python train.py --n_layer=10 --d_model=192 --n_head=2 --n_kv_head=1 --head_dim=96 --d_mlp=1152 --vocab_size=1334 --activation="tanh_gelu" --norm="layernorm" --norm_place="pre" --norm_eps=1e-05 --positions="learned" --qk_norm=true --attn_scale=0.102 --bias="all" --tie_embeddings=true --parallel_block=false --init="normal" --init_std_qkv=0.0337 --init_std_o=0.0418 --init_std_up=0.0482 --init_std_down=0.0482 --optimizer="soap_variant" --lr=0.0142 --lr_mult_qkv=0.7 --lr_head=0.00847 --warmup_steps=48 --schedule="wsd" --decay_fraction=1.0 --decay_shape="linear" --final_lr_fraction=0.1 --batch_tokens=131072 --seq_len=256 --doc_mask=true --train_tokens=387900000 --steps=2960 --dataset="wikipedia_en"
Each number is 128 + 24 x the weight over its row's rms, rounded and kept within 0 to 255. Layers, rows and columns count from 0. Numbers have three digits each. The size before them is the row's rms in percent of the matrix's.

# layer 4 MLP down (transposed), 1152x192, rms 0.0482, rows 181-321, columns 144-191
091:135146105117170160115118109135130129086134104110121117085153164104127148142127117122142136129109122136090127127150156108109131138092175117135108
091:118141058119122131095107110133090113142127137185136115159131208167123049139122115105087105135105148159126146106144159097130137151091116147142113
112:146118130103143136142137132132103147115126113134090089108149126136132099110118137130140104190103131098085164110099115119161120131111138064136119
108:116163121091189125109139112127101108133137126126100143126128155116129099154129174094132084134124171092127129119107138100103126152133145107093079
096:176142098140142143087162141179139089134154122114094130120093153136127124110130191183148115162164107142182095131104111159145092155112147134163101
102:103147160095134120110131149115106107126130131128155145129108108119149134090173122139114144156129136153113122110124103142151118119117149149135136
105:133119152124143120093146131123116123106144119154115123116126103110103098153113117138120071132095139120116115128160130148135102091183147121117134
093:157134117158100100141102159129172134141137126108103175145124084132121156109088111131130159105100176116134139125153106110132100051150131133131124
096:126124117140121187113127126111158115135141145119122122177157188085133146156119088123089123120151117138161172142153150136128115093166146183168176
103:142102119145120099145087111108104153147131120153140129120118132129127120134144120132129112117136094116132146091119096112143140129085162116096121
097:108158145092104130148123130127110120134144163146146121102090151105125099144107133149140087096123076081086159097119119108125167098110088140141104
098:080117092142133150155132123114152120145152095108158143108102134101160151091154110104085137161127162110093108105137147169132056115134139162125122
094:138130131138123113149126080129141147122152152145147131148185121148105156088142107130156162138093137098128132089103137117109081121129111086178124
101:148162092165133092162134115116101133156092127135118103130137139124135137103075163119108085151102158131136092101095127151116100178156131137106120
096:104118136137098152115110126162124119123083150158083145112106090122103146082140103098105128124126169133110108133138147149086138136098097132130137
099:135094144153160127150138128132157115096127120090118109147127120096131110120062101097140094080121181109122152151065097127145127141093091123093121
104:129111061140090133112107159115096143124116136093082107106116168156167120163080128119144123141124093133108110169119133117141161127155147116130152
094:138126096148136088092133134128175147165116166065130124125110080088159131123111118167119112143121118153101139164104114154141127104164124106139085
111:119154137115068126089129113143109098139149136085144100163123124146127130126135157115124185144148138146116130144137139166116132192101154087127113
100:115118121121109115141149113149132149118122124074135137095105099127125110116149144107172118100141133143137095085147123165106093176124107100111157
093:144071122133131107140187164120134116086122126134198108145108144096119137135131099124164119146146124152131148136146088116138098162161113121131145
101:137164123125103188155108171147099146110152186116127119151170110154171157121137111137115073187119112159130102103177110116129122157130089095093113
112:115206119097109107139167123175145104136120122154126176141086118122132147142150099138100122126132121136154135143128150131163100179095140172095105
096:103122125108148129146139070167138104072113135145130124153158104091113110139141174123163160115148148138129176103123139116128127119105128121113086
114:136145094132115125142132137138109130155118111106165110103132131145148121127156154135084130138108082108127148138131151134122124087104107136134128
092:173131147141111154117171148111130194100107134085151099195112124158114083116125120134136122129181147133157146148108107142150131116105102153178118
099:104113188134141143088099159128123115116106129147108120118129105124140174115133124097123137148103140112099133115156127110106116103147110125116107
097:171159118094115111164122139123087095169094124110128124123157138100165095097139125143146116164122137119161129113109084119094106140125122132100123
095:101174125182186167149136133124151133107140124140155160164148134115104116119171137141154098142140100181121093134093086170159106109150133109146159
102:081167124182133119130144096106126161120128134070154150130116165133129116116186116143174133129131143131137090151132110108169125150124131091085091
097:155113123100138110126089127131130093125108141132166109154109092121108151169136142140079130123148127148116126090073169184111081158125110081148114
108:118171134087151152108109075125141155095130114107134127132110115099148140143158169117117132123135126169137154071141137141121130103144146152136125
106:141144129149149139060137111149142142101164130160108169178135110134106135140138122188127129127177103141071114153146114130152142146179094127160115
097:134088108144126127124142156140125123082105143107092171155133126109138132141128125126093146118140119119119128120137174151128154132122134138126151
101:120116129149165157143127094142108142101122139146128121119136125117135102163164123134099083083155097121108169101135148144098133121099133120102114
101:129138103134165093141118129117131155146119115155111148128110108125130138105154074113164101144138192148099123151139130151157123131135132164136121
112:065126083098131127149107147041153135111118116146156125131149148097143127144142106139136103159169112146152124107140123090159129123156137138145113
096:119127170149105123119079126118095101132143152094104133090115158090172197105149164128101132155151116118152203143134117154137158147115117153108133
097:136152128138154126143144126137121095142138139129084091143126154166119163178113130091101136078080133098161096141151118130136081130154132137150108
093:098163157124130136157127127130126145138148137100174146150109157116131123075128098148088144127129134105106118110140122097111123105139103132153098
096:137151104148125148192130122153099114117147108202115125159088103114148123121146104116103129136097146114119138125165137138184142106180128134124128
095:110134105138077115114146128131115115119118119087107152112130159153141127091155150136134144096128081092092138115138105115116129125085160111105129
107:188109113093118128113106118151122175115123156155125133116131118127183093173148106136131123102086111175130115131118130104081155111137096147153121
097:139117141085120130067101093113137153136167128048095111125087128122101146124122126148135170110139131167144134104111132128155129071148163141129103
088:134136075114099115127125143099128127135138103102139125102133181146140169129166089149129109140169162135156138103060163131109127137150131101118159
092:120110107123110129128102151139163126105137151110097120143159164135103106126086139094137092142134092097102129142140114158139117108158135125105091
111:138154153184126096114129124104147110143102157149135114136076134133106110103120172099120131150142118103140117138141127130115078128102119070108136
101:125143108152129100147115126159131124153135111159093107177096153162141136133181096133090196124113110124133148154128137172106127131111114129099125
103:145137131101137138095099157163144093110140116141116148119126121106114145148128157146115129126116153126147108115133164102104103133126133078111138
093:139100131138149175150102115133162132078112111113162110149128092132100129138139138135136135159116083140144133151144083084132132122100157128159107
090:133163120118136118089158080173120152128107126132111109147136067099148158118140091122154109127113125148099166078091173100128149064116113118087146
096:139120139089127129165161135112113128193110118107140118155117169132128115116112133123120164134128136175130131154121119126160122133173100114121135
108:108120080096095098096146100129128154122110108125088114104158141141117082055149093133177133067120150137115105109138149124119133104114119104129167
101:094163191117113151153104152123171172132156124128098094114167120116112103142096132074150121143116117093111176141144115141123122103106111127096086
108:121129176107166122171135104143186121144106146151132165117125102121130130133062105111111151134069092105130080061114115102126114164121114099131174
106:116170141116134119103120123111162078130118179117103148135151135109116119155132121118142139111114136078113111117094101158150090106115106089127117
091:162154126120094134159165138121130111090143137096147114134153168112109145094154143102137114079129100159137098085129102096078125104128087136124188
099:144138123146140151170145142177115157137130142130111148159184120121139071103123154156146116145109137155098137111104106145144095142149135121135117
100:152119105152107116118150115143145105095154147135174135092122142114122105113104122125118141162124146120142146116147097172164146135125064126132148
099:131134115112121122155125155141090103116165073090123149139120159121135114141130097160153147119103147139109137136095111120122118126135084143136110
104:146097144122136108129115120117127105138157116135095138133132126112148122117156161139130111083082176152101145124157123131111186106104166120160208
096:127151149165123136164104143103126142189146146123127152172160135136151160128144140134157155125176167087146118148135136114122130124136141123121117
095:100107169158165115159135141105115080061136109129156122119134143177117123092150156136101109114149116148096106157158122147135160075158133110116149
092:105135122129115171137129147111128120070128115139115161154151215137094171108164103112107135151144131095097165124145160126193145112143116146136110
098:098108114127137142150159136104128117114154179136176111142088144129130130141130220107112100139127090107144097096106124129106129156146135121101115
092:103133141145120143099114129124120145155131129123117121165159128140144127137132039106114129141133105130156122145093108134101098128139118109127141
099:081130144108118101093122138103170159119129102111174149080116133137146127119140136153125093110138093161115102128136126121168114154118186112130135
102:156116095132124137142134114149119148090124153115084118126099114083141140099117126122111123125107144145151131094109097137117123076122085119109121
093:123126153156122143110165124146090136140134111123197097159143116144142097139131177098127168119151110120133131127140122133134089112100178128166144
096:123151137145154123122109144105165110147131108168127132098103146145135173152117085126175143123132095120159104106136136101146166136132143152148110
103:093125130108154157110098101109135128143117137114110142093146062114112161166130142167118133122092142142130089131167162130109162174123140123098137
108:122134133192135150124166158121110139118154120157078139187101109105153085140084133137129132103149088079146144128126128123111109114142154112115131
095:070147121116143125113131128181154114120136148149143121086118122122120108128160082132173110144117102112133101144172162116133159092158125133160131
102:146128096106145092115116120124140119149148077144103130130134155125086125199115180153126149146176139122145135094093171164135149132107164101138089
106:171115100153124126127110108170123113111151146143071096139127154107109093130142120126136143149164115137084127126118148158097124130116123115099145
107:110107130163166170135147133139096149137121134172144107144159084162149141136108119143161169133124093137171136119139141138110133100112153094123133
106:102127109126139120096102107092083105092147137119162098124118124129108136142073124160145099125178138106125146131094132125155142160113120147162147
102:122116099133121115158092150115126169153134121147092145163145090119123110106148124126187120107092135119155112081141141131117131132132154114111139
103:157105104115160108134096125115130131089077105165134103169132101139179144164154127160106136127127123140113130102147145149143100142140161123135174
104:104118154173133078102138134171137120093121118146110108121138121129116075128121141103141073118138140096116131137099113116128138138099130136138096
107:090112114113111156123152140093101110145113126156090102136123105107109113173133160135112061130088108136140141139119124148141128132128118136120126
096:128128121108128086115143140159174179133135118113160125150100119126116103132112135137130111120129099106151091151135119155135141105164060142095152
100:146129173113085119123141132118116126133147125083173118141185091122121123164142174165077108157167090141109132140149116100101144129126092141140109
101:119118154131089068114105146150136164135171147132133109125147177112141116116135134123165146160126150111108127124136119119160092151109118132098118
101:143104088159130153112141119099103132083139123107158110118111115152137112158126135108207130143109110139151154129160101185139134141148158156147150
091:157161092173123114111143125139120145121096131147121129155126136137158110114148164091083152118097133094136135125150118149115136084123119125145118
099:158083169111131148102158109136102127125145130091112168158089153150164104112139089114156129140128159119143091096104150130108122143101124088108146
104:090102105148121119140110122060120117127086106071163133106122177116145139181134130169132127075173103104125143149150140145111121100148121121114123
100:103122099129139152104140133137141135172132095094155136102100122096132145163118182148139140129145102112101128113096110158135094162118178097117127
096:126154088143115179118144132102159142170131150112111152145145181173130142108147161089142123094137120098113078119118145115087167145151131107118154
091:148112128174145110167111138098128128136124135134118161130077148121132084106114092135111106132119131097108149120132099120150103119133118129101102
097:119140137131126108130138181132124107116145140156094145111115080138150137113122093168150074140144183074091132131108105143120158120103098102130084
100:138123122153111136116129129125103150183126152115115189104108157116134129134115121096104141105093128111094121139120117110076112098145117138117145
088:106109138120142184160168124115148106159132116118113117125105092098081114135159123160116169150115155156155145133132162192119121126160117155120121
109:172119108143144147114109101131116135141146112165110132124165128146149182134111086153114125133120098121112081112143118107101147113157116134151113
088:096116123071061137159156142137123135097139132142159115117165134140109116129101124161096105152109141161142129169160121124132083160114138079109108
093:139149167139085117126131131134119148111097069176139162119127139123118157201066149102097134149147140122108152120110111134115157087141105115109111
113:104131184119118085086112125134136123135102134126088106129111104063076109100115173142136171131124141121129122134124126118110141141107140101130166
093:161090194093141122115093135138144153103140115097105130148126129075107120117141131158137154131159119135110120125134148102135124119115112124138161
102:104117133132122116156131111095101104123135118189140133121133174123160078148098121066136126196111129129141150114131121117140164167125118120119113
094:115132109157154175135116144176115149124130137145142058123138080116118124146137144101121104102091110128146098109150130137103133125095117148099105
095:113142136114109147103160100162124122165113114153138125150101128126164102083182101084102134121148144153137084189155110155112130147126125129159149
098:168135113133117159134162127142123134102128134143135135115076112072125105100180058138127098131089116120125107107139079146136113144127114087150120
108:129131112091134108111097175105132184142117098143137135096131145153114143109116122125155145156151092151120129145139140144162080139138129106126084
099:168137159141126114148070160116122087134098115113107106119092143142093107155134109145069117162086184129128144079106173116118113139141123143125119
096:089133124121106099104137121070147119137128126141168128113152093097072135124130137116145155147134092131119135133139113148143107135149139137116146
092:128146115118121134158161154105138127132123154151115126151140117101115128132114163136114098108158125096059128113134104141131165196124168126133142
113:152138194113105102112150138139149134151088159151099144115128146153111093129159147147124091148131125132154102169147106178143151147155128125078123
106:119100150132139093136149113141150145135093090062128152095113100123127116101161144119136131142114103115134145151133140169129169107128134118129076
115:062085077150105144113117121156120105108118093100147150102151155162088163164112140121124086155159111149130154148096121155143133170120138132143164
098:192144155131094087177160079117113129113118137147105143103123112130119156144137139164089117131134134153168130152125166081102157127091201129128116
095:146136108098161168166088161142111103157112102148148158151112091117134117094176127167120161122125147145133107114145116105124093113107125128124102
103:166129144066115163143122135088144137185124130115085084107137146102137116120101093134135144114091140157157165159110085124168131144126127152121124
101:116139105128120150079142146152100142120133112149140151131061128157159130151133118092155127150137111123116111200121114139131147151172121127140128
092:170139134136125147118125128157092159124082107166116126158147088126187106107115142108108100111118101157160100128123116140149097163109164125091118
103:130095122174146133090143159116112145132153144123181119089098190146115110129102117116122079131137083142114142064095081088140141113094101129136136
101:145105172104131101118144167132169134167163145097150112118142165131179105162096139108119159119081103112126155136134138101145136107131127126111096
092:119113123128082156130109135083091112154100120085135111116130119141107109155129138103133097158135153140154128118135101132108138078135162122118126
107:142117133147135066140100132132137167128131149147116141135114150143120149086116140112110122159125152141119110154120127124140139122138158147159117
097:156154117134116151139134125109126113144152107112135155117128115137146107116124091158126161178155125106156096150122110098194140157184120127116165
096:122118146120121131144106142119097165181085113167093109117143149153110154107134151147075104098127150135125162161116146151121173151115197145096116
093:108130156104128142119130115111100131121082072165106136148101112138131154119155191110146143099063133102169117141146124136126127110179103132104079
089:102118118102120095093104147122100145097117153123138136198114128094103123133156122110129108147147148132133130164141092145145129131134126113089137
100:096153130156075151145163133144154130153098143138091125145163117095125118129128114138112170131184095119152171169140156136196110170137160116144114
095:120138176153112081124122123110151114132119115142098120129118179132153157106135139138127108137174121142113180148136157117118134090117158124118159
095:092100175115121166106117124149132074132113081122131086134115131134091129115133135098118111092156116139143165110146073119163102140165099130110118
090:092134134122093108103172169138099105140081142128134115108144130101136109087156111153146086127110115119155142138111121084116171134133130137111136
099:140124125119155152165113092138150160108117153125150137087146104138165143121155143129129138121138141125106138117108143125106081121093095134099127
098:140155163100084112103185104135136130133126139137127143120065156112077100150113123155176173117081101160140109155092140139162167109139135125102129
104:141119103124090181159143110167100090164127136111087139149182114150097123141142137184140142108135116143114081110135176168085133079117102119127144
079:109143120142124099086176176155156143136140147170122000153090162154122135134141098125167179091148148118123104149095122093142160110106213114134111
094:106131122122134128126133112135136151115127157124133111147117141139153146128138142084122137081113122144152172132116135108094137128111124126152141
102:160148102087152142134105143139137104109143120177149141154134135132140101143152110124126103111156116117121149155148140140122174155126111096119112
102:137139090137168157102107122139106126107117078117138117117148148180096136137122163121138138178196160165101124130162187133154163134141089120146136
094:094140151122095126100131117120098150132182134100142128119137122182160093114121123164131167092121086143137126119127124112129130145122128125122128
115:147129121158146147112087146149099151150170162134091112133086139122157110099115135112100065159135126142158076166148195147130168151095141134166092
122:109122132107128106116096153117118100076139098153140118125129132163141142128122158117085121125100158100095110103095135120131132108069093097085135
099:134121160155084114116126118144114138075106128141130119094107061113167096138161099103159107144127111095144143143143104156120133142081155110130121
100:157147164124145135161118106117107121145134149089081117126126140131115120097175125122130138103116120122074129121184148128143114102116163157129169
101:156141139160135145166104134116140081115111130125145113106080172133144120099145112106064153177175201137129137103116098212122086165109122118155128
092:114090140108073123116147150105187185155170148113107111160126129145159102151181105096105079162129110123151144125091134106153060141117104153167128
# layer 4 MLP up, 1152x192, rms 0.0483, rows 182-322, columns 144-191
090:158120152158112125117126126100109119167115151129147124128120089088129141125131130125163109170127143101151139138145150150149099125125149111089161
103:164138138133093103142092116133137098132123144120107147151102124106161165142113087158139124171105167093090097142068119124131093134148163091124144
104:155139126110178122096100091107121119116126080138103115125139114137101107118087142094122155110143098123098112101100147101091113125099116184115124
094:090124124140103155138110139099126123140112129100153134099111136087086115159118123134107185114110134138100121133139157065093103100107135119100146
097:104129120126153148130137059156102085117128107098100143062167136127125095142101124127138126096180155151092162132133099111132113104086112142123157
095:139142140062138142130120121123137105155138145123101083093087109105136096122139057116098094117133093128101102141146145087112113134134156100116119
095:132137120106159141080120101172102147137164099146143095116121145117094127134135164102101107159143137144111115142137155153123175181136125139118157
099:115149098062125120121121155106107117093139111145147130112104115118096121148192136124126152116110101076112139124130114140133093129145161133118128
100:117141125109100101109112113154109111123155116102117114145117138078111103098132130158154110150101111116145098141164133183108104090123136162107119
092:124114087157143147108125124133113153105151098114067120147148110120129167126162108127097140150136153143151126145135133132123114088142193116137129
091:100120080172098154159148076119089123108129102140158149109147134107133148076129141125120144128163139128125127137130130136160102108147109130155137
098:145136118143124129098137131111143142175126109117106147118123130128095135135167119124089103101136135181104104145141109126151147156164128129106076
097:161121112148086124126168123131140184128119121165130103131092105083123114120117151160143070103115111139119104113124132115103132090149114136117130
097:133099107167134141131148118091119094111104111096111135153100116162121114086118150121171112160138099111138111089114162080116100119109158135120120
098:178159143091149128150082094132174085104127165153134123151125101131090132138138129135149100114098186132132100115125075145165114145081092096100136
107:114135088132094088117117102069074154144124114116094110118112127099101130124107122154136101139132116122098061135109097116111156129101115104159105
089:120112145097089150161133102141099139122131144096100089146153129133083109126123084143101143112120116114135159136109101123152122109140110092133168
102:119145170126132113166119139142129109120156103123172127179139133127135128066112134114103165152189161153089099143163142123108108134125160117113115
102:140122092137153108131139100130121125123131130156096083082133112133119135118116162172145127107136094129101099114161142128150137141157119126098145
100:119167137110158099164138113163117114124092113156109109118107143077128106132093105132132094141145131110149091133167129158160126104097084125069106
097:178119165131144164143111114118128146155119113099175130068163101113162153105138141147146056120120147147083112130172193098149117103104150169124143
102:155119100115122137104119098093145113139108093147131148111144144112105182124129082103116139126148132112138111139120077113136128134138122144137080
098:143113125109076140164097128091122129099113117160127168131131151118142145155112155122160072095091141090105154100116085148090122079106122105137133
106:091136145141115181145136145119141129162141114127141142130117123168136106139176116135125154151110119123122146151132145115133114157119123125111171
085:136145154149122098101136151093121114143128121162125132107167091124122086126131135117143131117073150099145099093100138127128117117127105119095120
102:115139144158104141109119165127102132122138141129115128135172142120109156181134136153085098111138093073139151163068097098134115163121134123090117
093:061113114143092126106121164103169124121138116139126053136156096147111133139125112123115096107091098096131118106141083113123143126113152108155134
090:111144140133149099146093150084117150132124125100156132130089151136159108120098137145109120109146162108108120137125144112133161127111103176130121
108:113100120123100138141123087174106138123121082065126122132090121120115079105125104097138144132117120105153131100135147099128130144139137128078088
097:133104201138135135154133105129113155118134116128086168137110123122129137103116149124163112146102150114127092149132125132133098093105127149117140
115:092147139091139146124100189186132135162133128115101155130105123142156097094157096124079115108125133095116105119171133120066136118142130147122087
102:123081138080118136114119127087168147096113125128111128154133172129131128129104115141148116177168153129110110125131083152106122111160125092128152
103:096126126111103090127132078111120093168121154096168146087107107097131123156155154126142145109136107123098092115129133130119114102132130117134128
094:140123115124108097136142135180136135133117171128162126122094090121113119147132115114123138121118116067149107110098096142167114157127115106151133
103:151127141085100110134165092121123174097138170134096120124128076117124140073096120117122146108126164112147094119144082131151141112137121169091138
103:102096127058132133142129130089147135143132113136115164150111122108090105144107162110124138158118148101107141150139122089119091097110108135072131
099:142130107160118095093089128120144099148138143143110117085088126124154124107142139103145129150139131085115127058159114158118113134140110138133144
102:121161125128114125110122121113137137096146117128129109146135097113101182108121105144155129159135168150127148165117162160124179095135098135162125
092:163067121134111096096123150126146119144109118146125125098156099111160134178087151117192136139125102131120107159101135141150132162125131136110140
097:099138064140108167101159140182156118133163143152156154089114123147144128097128151078097132089125158106122109139128117116133098141165189162109112
093:100131126154121119120154076096118116136122131094108141088138097131168143114089109134115147111146146125106166134145102154138143077085119151116106
106:104137099149124133085098087165150159128102134129161132135170107141130153107129113136095152121122103118080104099102103139120156106168137123137090
096:154142131139119171107117146133138173143139129120156128110119118150152145053150101141159103122109098103143135110134132123146114098151150089126125
095:138112140085124145159111124151086131132123110168097182140111129156141092081122151128116125144124138152107120155132102154141176094115138115147153
096:114152164115126054146123158119074072160108104132165111105116133087094117109170128130100144171093141149146122098153118129173106148130114147139132
114:134139090147114111129158103116102103131133141132124133077096103138109150108130129157117128139096146124098154090124093076107095138096134154116143
095:145111118108063117093122096110111110137149125088153084153126112115138133137135119163100142112106075115127115100156096115153133156155138177149128
105:096122047082170132075111125124104107131141110137171123105127123151116163139093190137135104115123124089117157170132144109105095148153107139127129
101:116101122088115124133133055074152148142131152104099107091139119127106166171135152101139117150150103086134105102067147138131119155156103147094124
089:094129122108110141162132155123142118108148156152110115141112117161136090143124170140114120153095119138142054165138107158116096155140173118092148
104:168114103107120116154164096099092169126100149142115124112091090112166110087122139093138148131130140131097095129134130136107114116118095100142124
108:084131090147106074102123094148073082139118109099090134137116121138139105126166127109124150130075132134114148131106113134086137105139092109115145
097:101147133148122130111089151118160097146096157130139108141064110083137119126105079096127111133163157134091126150132139120093080126151064132104119
107:134117135138159117071082155147082112108141140141113108125106146102106123102098120111128129114160136114160116091123090102141118161107107127146130
107:144124110157144150111151112130130104103089112164125129127125157171131170152091123157121105088097083109140119150121091157142126095172160100142091
098:105148116095086127107135146146121136150115126156149150136142093110154128163139121117158154112146122117125142136171137122140108168142167146130145
099:131106137150163147118089143118121112120149140127109146119126115123088135179126145133102125111141125122148154096128164160134132108124111112148130
096:133128147093141118140137145130123123097141090114086124117162081133088161153083118138115137157133136108146121110095135124095096099140079129073126
092:156140129117128099096133111106126136137109169098092127117145135142115140139095136145106120097160139135136111108064132104141152152151126101122138
093:106141145153116106112131111077118145137141157105072141138104138094153113161079142115165142093122136121151114092157124151124139115158157073125140
088:094125098126118162160163174160111156104145066144125148113145099096106162143159140150106138169133142133130153165130142163127108146149144091180119
095:168164093101101126110115128139145168192091133144088097160148127122146170154140134144137136168117142093138169090097130166131104172091141139177100
096:115113089151117165158131118126142127111104108112128075119152079130169111147143150166117118125152124160129079081126149147098113125113172050147152
102:122148126134161120086088093149109133114153102127176064096151109125117098071110094096105124141123126145092118128138146123149130135097126176124139
097:179139132102156150166123142139121119130133117125152140122089171118102082098145150099161104165114094086107156112138138077133132116148118102115149
100:107095125106091126149166088123132128104109166102122170146177144134123124158114169132150131120149183117102134161083129110119125159174067098113108
106:112104109143186121098140103146122128119150151143097108107113077139106126089140145147155135162132158140087132126146121120137128116118115170101180
097:098134112149109109118093129108103170135117113148139127119121098105133087143125066136139134084156166132100128153121130087119158118083119126162142
103:106107138169120136112089140144142122099113148177157117108111106113143112127144135123102144137137116136119106123091147125094156146184148145147125
106:137103129115138118138105157115143164096100135168123102134149091134106123159142132141116147149136117105143112131107165143112083137143145127135151
105:199110110172145104163126112121116091125130103135097179174101112088152058112129123115119158156124146095122113114103148102123115119135094104093112
092:119152106082098131144087103130137114111125126120151137124140112088135127086121144111146084156112128110100148129104127101131146115129119072158130
104:144158104103139126156155141133118106154145148181121113117084122094112117088133092132150150128081134152121134108109127149130105171092138143139124
108:069161117143136093138123141118081130181137148134132130140130128123118131083122130109120147135143114138130132128112079128098161130100140160104151
104:114154088132093128095163127124125124156115147125135075135084095092150138140120153150135124128098137123146143088110123092092156106081143095141125
107:116132106150098080121103156086128158121147166149161135104072145108115119156125129194147145139144099117171135128117100134118144149124124115185119
096:123142102141117158101144107138121086105107127085166069091102138145135143166134128112073099157155086143114137156076084114143092146149121131158138
100:106114071113154130120133142059128134122120076099131111144088087127147141129125096133115125143139081138112116075108153117133058102119106112117151
098:071113129156115088128086118117158143129092145116130106120121135110109125075102108135147127086039107142118124088131167151117152136120150103087100
106:109117137125107100166122093162134125132122104105127132114113120174161139130126165143097127158104141124152058131132122151136114133130119138090124
088:100121144135116162148121138105091072155126117148118104133124122115131151173164135118123125126123163126130143093087141122137110106110147095164098
103:108128075149117139123171088109081114121114129107119134150109099067107141172153119136121149144137127137145101147117113089107115120151131145096135
101:127114090181114145069120111154134160114169125127081126110141120140128119135142146134146143117172105077103116116153129101107125112139098120089119
102:176107122149126090097129096070131118143128122121098157124088120128110103125109136163174102153173089095105140093129121158157119105133148125115074
091:139096125059117146096122131135140176142170118139125152121149139120129158123119151152164111139153134198160122151116106142126121145093132090079134
096:138165113125135104143109173099107113155105152111146115130165107080153091207122155148147161142084148166123151120118143138130067091133132117123121
099:107152161103115163091121152092120100171096114122121149114061104126111144087103080136150134154125111092096112161106140172141118142144123120100149
097:113134119118138130127107129112105086124163131087146112148178127132149149158117141136122138099148133169125085099108128169132110120125151122122150
095:131111162124162102118113086133099101131124146152150145150122110112108119139116142147136133111127169149151147175138166110101157120107167106093093
094:120139116104130168149146144098098123131180099172109133121169092161099140110120094140138120158121159127131134115136172165180151111128082133150104
097:127135114109126169122110115178110158165111190108145104127108130120108126154168147109136160162110106126128126153131144097103093131133128120100104
100:103114086154143153133117115146093116111121152135150178102095108107108151109104106168092119143114128100128145130141106090130122137140173109094148
101:136121099114114104117131100101145118132135107073187111130124124114174108103137141143083128099108123147161081160112099164091101153156148073136117
109:105107148125127143127137107136153097135127124160096099105144109091107135100120108121115100113123124140089094118114156107125132124125114103127096
090:123105121119163111133093102110108153109140116157096103106176114100126134114155146116139107134100124107149122123141185142123129115167145099173109
096:111078108124112128145147106098122127126131134118134140108143124135105082128157156098140106088101078132163101089100142126141116156128168094153117
114:143106153077095110138149116124081139101125126120144145116107116131126127104161157134085161136143134110097112090123121140187109130122092156150128
091:130094147146126128134104135118101108155133120135074110118152120134150103152113161145111074132117108097131136144118125111164160169149110121123097
111:101131108119090158105160106142110120111109085123123124106144125127154130098113180158127135142107148128123123109070152096069092106126128128084139
100:156141104125125114121099110132148080160125117125150139129100103085150103113126127122141170136118158141133136136081115113096136099123176119178134
096:099133092160118148126114126153144137124116111075132111141106133114147148111124154126143148118072103110099141139175125142138080103135109137088139
123:163125091135093121104095112132161118107109137156104099122141078093136103118118091110128135123114137133119115155125150128127087130097094107104144
100:178142099121100189096170113093098143122118118100127127115120150119117150143113097151114160153147120152125132125121130157128094086106154110126094
106:156152137138128116108159091142171099117069145090127123063099142146098094163140164143115178130116140112114112106103139141129128111122106118159122
093:093145109124148130139136125117118130146091193120106151127114136112110136120122123133099151137111124133145163137151128133116101126132177148124141
089:083127145118122147153098082114101108144149164109143123094106140124109111152108104157123152141147164164179118132132127078127122108161082108097163
114:114086141114095130096117129111094113126088129151111129113121082108160145116134155116140129106082115119087130124127155140127120133103138212141100
104:130104152081089134116167135097103177127100135132101129095126151142087154098106105155113156144141139117114107107168107147130152105165144116115109
096:113095084111106119110104132153136122114068108094138116120133099083158145147115111149111094149133114115138174149151123142150113149133089122126124
093:140110123105108130137131098123125133123093151088102111119106121086114109107118152114138134107088162141048126103102122134110115081139145118072072
097:094108097148128082134166095149133123151125088104116146109098136143120177115131102174134122131135135136120156124133116205137123143147179103097142
099:092155144168198111129104183133135141131057137140139136107138130127114154135137168130118164110146134077119121101084148156160125171120118135126125
102:102125096133110078083149138170113074093057111146123126096125110106160110118113107109125116125131113112115114141111100069079139163119118115170135
095:093091122143107141072181101128134105125176126127136098095108119123103110081137113145090112096186101091140121130137136161149133108144120135106145
103:135139129120144130108125162126121159144135135098126121129159153122114151128134081155189088111098105144084127110096146109107125121093112093118127
104:145115122134142109129124121085099182148111145087104097126128087144106116151086126078158131105118122101121127155104132110129156125122111109141111
096:155123157160114124135154131149165123128127079162141096109129126102141096134128171136119099120141104144126107091116115123160098128127105126121150
110:128143127164129141122121192135172171116100148174114138151146136107107124124087115080132085092109132120120112142126120127145145135128135134144117
097:117126131185165124143097093143118098073146085179121153099104134123142148090095123195124103116128139149141120111117128122123143129170119158141126
098:111092096149132156122147099095159143107144117123155067117111144103108119120114106122152144143108104121114105142122136112135106109137097111123124
094:114082123164113110140132171113136101130146127179106138101107127152111166109148132111076116124164105090103128169099122145165135150118144134111111
099:139098151171158141143098130084147121141147071143112108101144117133131110133143134128113137158120134135111145141136113127138152119139123118155146
093:153101092163122144116152153169144137127089087155113104146138111076112116165093158159144141145125087158125126095139145145150121108174125109095146
094:146125124112153112139148087118125140157141087095124128140106067105091073151147113096160109093144125167127106126102150134119081119157156136121128
097:116100113115127144166118096094134118107110087161106116161125125147127156179073146103124125097131156151068146103100113146066121139170116124141087
095:111099121124139118141151097133135158162133086110146119121136131115143147162146118160147147102164105141154144107096158189147113110155119172138132
097:159142172125105151139108123156138163160112107112173167120146111144131164134094083149137096111126068124077110109095100139175114084155146140164126
096:133138121144114136104122055133143169119127150106134135141167120111108101119064133152128178126158110099140112128151149133147112087117113130106095
100:138115140144157146115137141159138119131125140140110114162167115110136112117136137168101136095117090137112136100147124112121129081128084129084113
156:147126140154160155153135156159155153158156125173157142148144129146146153161140143139147161146160170139135139156175153157147149144151171127145153
092:132086097177156096128119092121099147124187184117118123122135095123125130138140072149093132129124134110111162095123075132128097159127100139107161
099:134145136102134090140100118112124122154140109146098124155149134149140107155094114143144124121151082117111104117138117159083121123125115100134134
102:104091092115119078174139143098134146174149145096108110129093132111143127148117118151150144093126080120129114150105141120120109136176144172132087
095:146136149116172131146105117148135155101089053130134145148155113098132108171132151126148142183107157164098133131131157140171118152160135126099120
107:138141120096171116103105150126131150146156182136117129159154138138156120094137155108136106166129121129125130133167127159085120132139134162160080
109:120125115149152099115089120129107126131141133117114170077127124146133091162091138133088129093121119095138102135148102097110124122135116122084152
099:083118118093120112102148151138124110092120117126153129167137168110135136122139132187119148101122147139138136137106144142127111175161108126140150
099:129086145095100127144132145135109092118068152135143138141152098112073121092162133144125170130081095124130089115154138146151136110142119119163134
105:121172129120118101113129158110146093105092143110126113123139136119126149114115136115118134131154157119120102115138130151164090154128121112127157
095:139097101105107150130062088153103064105188107129154151132122082157128155082172131141104147108157103097106124116116123119108112104150149118088165
114:108094160134093118098109155167143128086128152111158174126126130111120099162115136073143113116144107145111077133096143115093109148195121142117150